python train.py --n_layer=11 --d_model=128 --n_head=4 --n_kv_head=4 --head_dim=32 --d_mlp=256 --vocab_size=1024 --activation="swiglu" --norm="rmsnorm" --norm_place="pre" --norm_eps=1e-05 --positions="rope" --rope_base=10000.0 --rope_fraction=1.0 --qk_norm=false --attn_scale=0.177 --bias="none" --tie_embeddings=false --parallel_block=false --init="normal" --init_std_qkv=0.0381 --init_std_o=0.0381 --init_std_up=0.0381 --init_std_down=0.0 --optimizer="soap_variant" --lr=0.00262 --lr_mult_up=0.705 --beta1=0.95 --beta2=0.95 --lr_head=0.00735 --grad_clip=0.5 --warmup_steps=200 --schedule="wsd" --decay_fraction=0.666 --decay_shape="pow" --final_lr_fraction=0.0 --batch_tokens=16384 --seq_len=512 --doc_mask=true --train_tokens=86320000 --steps=5269 --dataset="wikipedia_en"
Each number is 128 + 24 x the weight over its row's rms, rounded and kept within 0 to 255. Layers, rows and columns count from 0. Numbers have three digits each. The size before them is the row's rms in percent of the matrix's.

# down: layer 7 MLP down (transposed), 256x128, rms 0.108, rows 141-157, columns 0-127
# gate: layer 7 MLP gate, 256x128, rms 0.0823, rows 142-157, columns 0-127
# up: layer 7 MLP up, 256x128, rms 0.0802, rows 142-157, columns 0-127
down141 098:131140100143139139098151113059123161145160140167136106119125168117169112174173128122142158111124152165132112112092130150123159116158167108151093089123125168119137148156104093113147110103126132133137135104141165114133119156155173141121124184130161137127126129130133091144106130137142141103142129185153129124081162187128175108125150117139144147129145108130169123127153153131090143122126
gate142 099:090114139151120129118116135145097136098137085146123119110075170094117120125126122169140142162148145110140083121138136120153123138095119111095181125133188081114130145171143155130082161167131101137093154154115124102169120115134129092142162114153092118134123133145150077081143081105110133129136125110146127146107177142149117101104143145131083123129147152163121138097120149131111146125155
up142 100:081165134115104133120132113122138115108156121117112072097149122151115106106132134128117108099149165116140095099104110081162160103137081147136134094127104155140118098122101122140108104080158178187147093110130112121146141120133093113110108174162111167149156121109135162126145118124128148126091091122131157104122135139077145102152114112098109174127098112133133102154121113131135117180130
down142 105:122140139157101093097141154138106120130101118061106119143123113114171130150125092114161071108139095115120134136121131134126096107125142124138096089141136151152129129143096128140118143138109169119123109114120131128125184111159120156117143110087090109141078127129152125142138119128151093115130118141121121090115139120090205167133161172096113053120137131114115129169106155159146120122138
gate143 098:125156125136143142156208105152076096126159131125142134109175109093148133128111112099104102113096108144077098120149144168124155137144138154168106142136130111095126097131108169107114117156089127119109122141130114133135124171165147137138123150131124072105161090141115156129087139153215129136142164153137158113152152117114133144145148130131146111124122119145115146134159111149145110132112
up143 094:079162094157155167122131134091129102079129098096111115174164167135119131098162132104089106118144175140134141129169122188133151135129110118131149131135109133167123137133175142129128136170100121127118159137125105157152189181141103123136115131141078142110115118123102139135111132092170113154113137148095117096105097117075144132143128145116139113131131123125122129157151157116124130173137
down143 092:110123126129145120154148111109123097147119110132126159124159146120106129170122137177120116111148236119157120130157148163099135102104199136120074149171123138143154141122098103106146117118125103115127102139128110111180135138079158105126151108104155101122185152116149094120095160119125126106151124147154126139102122110170152163112124118126111125107127139115113111113123120129131112132098
gate144 107:134111110106089137120133090083155128141135163144110201136138125121100127092108175076164123180164103113090160128162125154143095157096144151116105123161112101147103114134113113134101132160143074110147140108101122126124140106153117166104096097138131117118062121123128107103133104113082150153153136087134115112129125099127147155103124147106146120144156120128107102124124106141100112135134
up144 104:127145121088142120136125125120146117156148135122182130152093099139099114149087131179167125151101085121113138135134117131123129145152157125155128136158101140148122128173094133117150134156153116171116121076123092113133109140078146110118183142122114124097088116113088140088117123091128111146149113101106114128143137111123137133109069135115114153125156119139111091080111124162105151054124
down144 104:143128099145177114132100118102104134149110178128138137136117139147131116140130128122148155100101168059115127112121140138120104145144147117168130130114111122178078210124150109168167080103117118125124106131109160168124122139108122138132120115173126073091135117133122137127120153147134150129147163132119127161099175090123138143125121115105149176117112154106163115156134137110116146093096
gate145 099:097086170140129147128140113166123120148147158117144138159103177111118124139087108118108109158130146136110119139111160109116113084086106108141155158090131145158112118076138144131130097112123120149135115161093115144133148148170133149121134125148073133127125215141115100086127145088144130091113115135120100117139152111124130142150109166133084087095128127101105122145163105135129103123169
up145 100:146149164119157160127151098133124130114077117126110134138097092169124106129131101124143153153111180113094093162107150108144099156171130101146131119138109124129120137123164151172185095141116143130141156139135148132151117101201109138136158143142142112105104098149175145163120124126158137145137172110140160142121107187161139098098131099116124099111119106118145138119153117115115131101080
down145 101:132084167123133161117131123106098134136146144138132200109160113123113121116117141107161140173116142166134164115133168140122159139085117148148149142130105087105146082131125143126136126131142080131108117113103128101122142176156130108113126102115131106167119142172126113105133135144097139137122073134124132084164166125118112131129135175111090111095117132059166146143159176154116128141130
gate146 106:191145101126151123111127153112118116136130134163195133139129126149102135152156113077107130127121142086127128125125144126162125140125156128100108097112093128150162101144118123130141121184140166131153134158145135170154142139141148122136152077175139118134145120109127066122145146080111111100168139115163130093151101117139113151107096162137128102162125111096130079130148114128083100131167
up146 094:149134154109092097128127159167105106126106152188120148116131077119156139085133131146134141141153133083147123148194110108130111155084132123157147093129135117161123131152086178159131148132137099117095134128152120122147155137104150126130082145088131127113076119148127127147134116081159139135076133132088098121126148172101147101166099156128125132117151141150123131095137158121148124155119
down146 099:125132145117128113100102119145095129122091169169160120186160122140115139105128132107141155112144158122101137085153132142119131130138111141112120117133134110148092091147147116133104114136111103132105190149103095133163121170110122131140158147120172122160148167136105135114156164121125116100120114176089112115079090105164157111111151163077126136107094146178138139148114146152130162160103
gate147 100:143150135166090169134075146134154189153117152150106135103088137101175085154174125162134104168142159128127115140089118117100162138179144096125112121139111165127155130139137138140122110134105113109122151149091171140113151111122133156118155140124146184080136137134149159113117146112141144091145129116115114131107145104160109114132149170130105144133103128161130184132146140138141162144120
up147 098:154111130122102112114133153136141112133135120094080127108121112107100118110154172158114130143114111103118114126182175100107135107147080102181113133159134100122124111126157132139166094113119170132140133132136119098145143141150100167136121126117126160145087136108102095132166123128157110132132116123168100123179159148115150145170166099123120152110125145086075134181105101089152133126089
down147 097:122161140082112107138127131131133129104097124146121109106169137142074156167111148149084154114125151120115134156123148148125102133165150098191111097130128078127172080091129130116100163117104107154121150132118145122167110105172110147129113116125146133158146138126131115141112136180166120152128104137101119141154188172134123113103125075133119112160120138122123138068146090144124131134137
gate148 097:114118123179163134078128074103121134138132153137144120123136117091129138159095142141171113135120121151073139146113097117103141116128142134135161136121142132147136131164127118139115075147072160107129135133098164144091136103100132090145152118124173135096177115128129123129099146138106131100175093148128110078149119110105134107125193136136135116167107115171119101159142153107116119144167
up148 099:114134110103101111111104128149122139132141163136135108166131145114120153118151153118169145130143145136122160149147141116133112087137170127178156177143158152156096149156137138103114109100082134165122115143106118134121109156113111135138114160144136121156133114115154150139139138124129166145182119185161175123163128097102099148129160120086214151167126121156120126143165124085115113122122
down148 098:132176121143099127136104150176140089176087089159164112114125129102132127109097149125183124133112146095108143116148170120120117124172132154118126123091126154138117128129104138113130105144111133111105135109109091157170153143132137124106117169126107123129132125136147145110140097143103118132103110120069094111099126131086110131120094146156165148169086140073107178124112109134156104079132
gate149 105:154105118080116108128131134108124089120145138075103148108110128128168125174140117142154130109166086165103124102096153176183147055145137173126133162156136159104150129133154099097097146106177126142124109128129156139107162142128141135132087119134128108139156143166107126099144109133143118135172155124142136126118086133142111120149137119157159129128103087117105105130156115125097120169137
up149 102:120097128078134152104129113086121080125162105099128130157093115121150139131124113136119100111148137180128171153107163112095117125087139155107119134109107142147137091131126128116111126089138110126072180144169167139101149122146119147110117117127126150116104159102155163149160144102104104096118117133086162160132134157102098143118131152088141113150083129152089157121138085087150136134116
down149 100:143100157165177120161138174108130124113140132173088150093124086139122144138139123126142130118139121135120103099110107127128094120174163153100116161078133119146132122120116137118135102162103159147106144133135152105111116111161154135114143157138083082097090094130159112159105137125090088120154140177144122132142117145125090083089148113112139154114132122083153133151092149144078154116136
gate150 101:103125115120111102117180122154127179171148127137073132167144138138120141157081138148080164160137129138150169101084144142116157112126128138128138123135159123100121150113106157114144119131135121141105100166126180169131143104133158145116147121138109108121125126147178111151177113150151097099113130091155125135140129185154140100122146139146143162170118124134138152177166146117136126154092
up150 101:110130136076120144172117134129209110134117162106133173182137147089193170115138155159089163098107118138138096122143144120125116165133130127106126131103133120120164141110136133118083128107129122117087147094145135175148084109127138124118147090139101143125084140168157135094153126132111149166162160131143129146129146144140122102158132082124115109122111106132169138134144131117127111128144
down150 105:103158093126120140127137156133079141101109107128113136163076128099144141141136135181192120154174114132117116142083096094088137058159087131110122121113121145117097085139113126116116084111117130135133113124179109102116118165126114114082117134102109130130137124151097138114117117117138149106127127138126153115110120101128145121104097168162117167108082152131132119118127165112104126086160
gate151 096:110091162128097160135152116153119185138095152164113140131102126139129128165164144128177098095156146154134120118110149143124129124135103165135132125124122118094136096165079105107120136178092171145132138112090142112132058154109167156153135144148145111101116156115154107131121102137160108104150114084107119121122179097138119117138079112154156136131091101122127153133135133136151096126121
up151 099:165139086117083142137142073125142126083115104114149160122165130135151115138114112110159127087120097133142118101142122170163113101082078140121077096115121146117140132121121167135138120126127135125165103115139112108098098173149155135126129114148143161140117121168111141112129137122097108082110163167106148140118148108099102145118099167133140133141207176142146118116144124141139113124095
down151 096:073162116109160093185112086129117113134097171108120109107132116105153144137127143136059147098167074137126152160124119151146109136112106145163133118140140116124146105143128104098174105128119158113130145101114122125191112122141119088110138104158128122146142142161133119117162139138146139145120109121096160180122134140103131122147145147121110130091104145127095138126082109182102091109141
gate152 104:086153121104149143077131106116120110132147182121126107110104151102138104138151132141180135145142119120166082120132116082127148109115094163096120147124182105138171154148110105145162097088123186130149134108130129119107119094096103137131141147126140127139118107148139118162154122116098131083120156086145152159115111133130121126131113187148127142163159093129158087116124145155138156152097
up152 103:118118188093132152168134115116167110123135127121119133135112104170148115127095100119129133097168096128150150139128075099124117146163124122149156117125087172126107079135094133131119155122137167129122132119101193104115116130129129135160126093108133141116096128153149109125151126101117127129128152152130123161077114134129155172129125150121182131108139126106129121185100086063147140095105
down152 100:099116164135138140138148118135115137153098098090142111121132101146151078148148134139141130121127149110089124159123156139128159142145134149106156115118113085171129127123151077133131109155116138163065128164149166140183104125166141118131187141122126136118132140150121109147157159145112102121143093154103063179123078122105148132110095159143131136146130132100137173131145107117165104126149
gate153 092:146096161124153111137138102106136130096132126140148146110086126144122112151133144157136132142101094073135163143146126087097122107128170127074091140106187138122171103097103130083110098087093197133106108135135112131123124153118150130148124128124165123087126130105119128155122121136153148116152151135145126106126126159138146111079123122076111103110100091164098106107116141125135146150173
up153 092:104092141132181109110138120146126093141117128139116134088127145093096112155156106124149116114110116134135155136130104125108113179159118179135119131145139143135134137149126151088161141143076173148106109133116094130140111114156108116141138106087102177150139110170123097110122182098152139123144161129135136079158111079105111165175107134080085111151118099120160131110132126110123136160099
down153 094:113131157093122125129125127129119115133202101130124113130134143123109162147130175117171126134127011131148104146113119159113139186109109125172103118144104122119116134093158110123102149133122116108135137109094148154121132116105132141116174131101140185126151110112139143067134101114120112099137095132120134119127131093155172157156122123143130102144118148086127106136127113143152115135135
gate154 094:132129099123153140131175175116110071149125170117119148163121139102128112125106075139142096122081133094147111099132125141192173106150132106147137139138098117154129145133122092109100134142149070124129158108108162172139126076126131111166119134104115088113133113134088141120145114104136127142092116086137116156156136167112125146133112095152159145132097107121133098154128159151146100144145
up154 089:158137121131165135126171119126128120133096115108115144153118155115100096112107157099121106181127078132087168113138115132179104124105118088120108130136091053141126134130124133131155123150157145112137140112168112131088129121166110153137126151112108103166127118137094117123117181120123146095133120145145136180095146148138145144155149158094130146152154124072106116168114117119127130104070
down154 095:134165135120148140112082104084143078137120142104148130139121129132146126150122140130156148122097133120105095148124158106115110081123113130140126149074120157150109119118170159130112127161101105170093100152130131076132130139116204111187127103110166146149131105164127140128152119165138109126123177105131105096111119170167126098145135098151099147136137151131137125089136165104148152118121
gate155 104:083140112119118130073145114115127128101129149140066167077148145131113117154146115160110109087118148149187097148169122066100101128123129168123139119091139145134138141172141137129115111154125111156089126109116118138101080122124154109134095109152131110132147162134139116123128158132131115148122114168109119081134111125150118120106077168118132114125139126115121101090182133153083126154131
up155 102:146124133180122158131132148136182135133142120113071114114132109109125118160123142129081133144179155133137115121149132163126148097115145079100122100138137143143135113138134100147101085136150175124062141145101164111150091104129153116188147134140090123141109140132104157127098160129072073121165146166144135158116124130078121138084127123143146146136122123125120157146116146119127113115105
down155 094:144133122118098091165163123146099124142121118115137133123107134163116098130094096108120103068117132137124112146104094122083154149107132113123113077126115124151118161121118098165134154110120138106102136172126117142167145155131127119169163143108112133118171164121134160124143078163103132150081109166134114146120110166162140156109182133171158126114115098136123119105109094122129087152177
gate156 099:135141123160110144103134121114184108097126093097146163112123163134188169111140136129149146167169140143122102146098125165132142125125159125165116148137147140146131119154129093142079147142132132129134129137122094148134127112127110105163122095126151087059114142077130151070112124162171133141133149066106144095156121115145161127117142153099140122114147130135095073111130133111131125134127
up156 101:129133126143127142146105127119114135116115122129107155176114113107136129116116095099136171145094106092142096131109119138117166111163154138130134087127164133129115108161163151110173154150077113100120122121170136117147075164063133154112090136112123095143151141138119168122114159080114095116154150155114115123104113158147124123196102123084129157152092115105173141129119119147155134124131
down156 099:123140081143069132124113100151126103121151157176105136126134110103076123153109109139141132111109045164080129169103122129112125142183122180128147136156099123130122087146151136087136115147127149133099124135134117150134158148114123116124118118092136119162102167105147073130168140120085132146124141134173073124102124148111137121139123127139119140109154128130139121107107115115141149130174
gate157 103:142085184111150136142150184146143133130116131095115137110077138142121138141087139091121141094112152149132123121136181149132139108127120157115106117109141103164126125118091176130094150090139150097136138155109158133111133132139178122165146163114100139137142127165195116155113107131108085152100115150128088156117070125115127145111113143159147108115121152159130110111173119148101144128116
up157 100:141109174113111148133145095121106106118108098143134120200154073096113147117169119153154089114143126148111146135143145065121118134131152099130140132152082135090114113149140136124122132141105111122137139116113147135140119159160118143127127151162093132119100113080085102127118106097123140111154161118073091149172133127133107150124127151111157133106086093166168112149152129087135132132089
down157 102:125103159130135107111144182181139154141112131131136104130151106089146109160120092154093106119133143157118091154157172140092130090115115112104137152117130161147118124106114162139135090171148126131114145150098130120140095125125131117194093149173119146139129137116177092134125098123148088122129148111129134162148149168093141141110094086168133154119117120108136160131161148075133149136150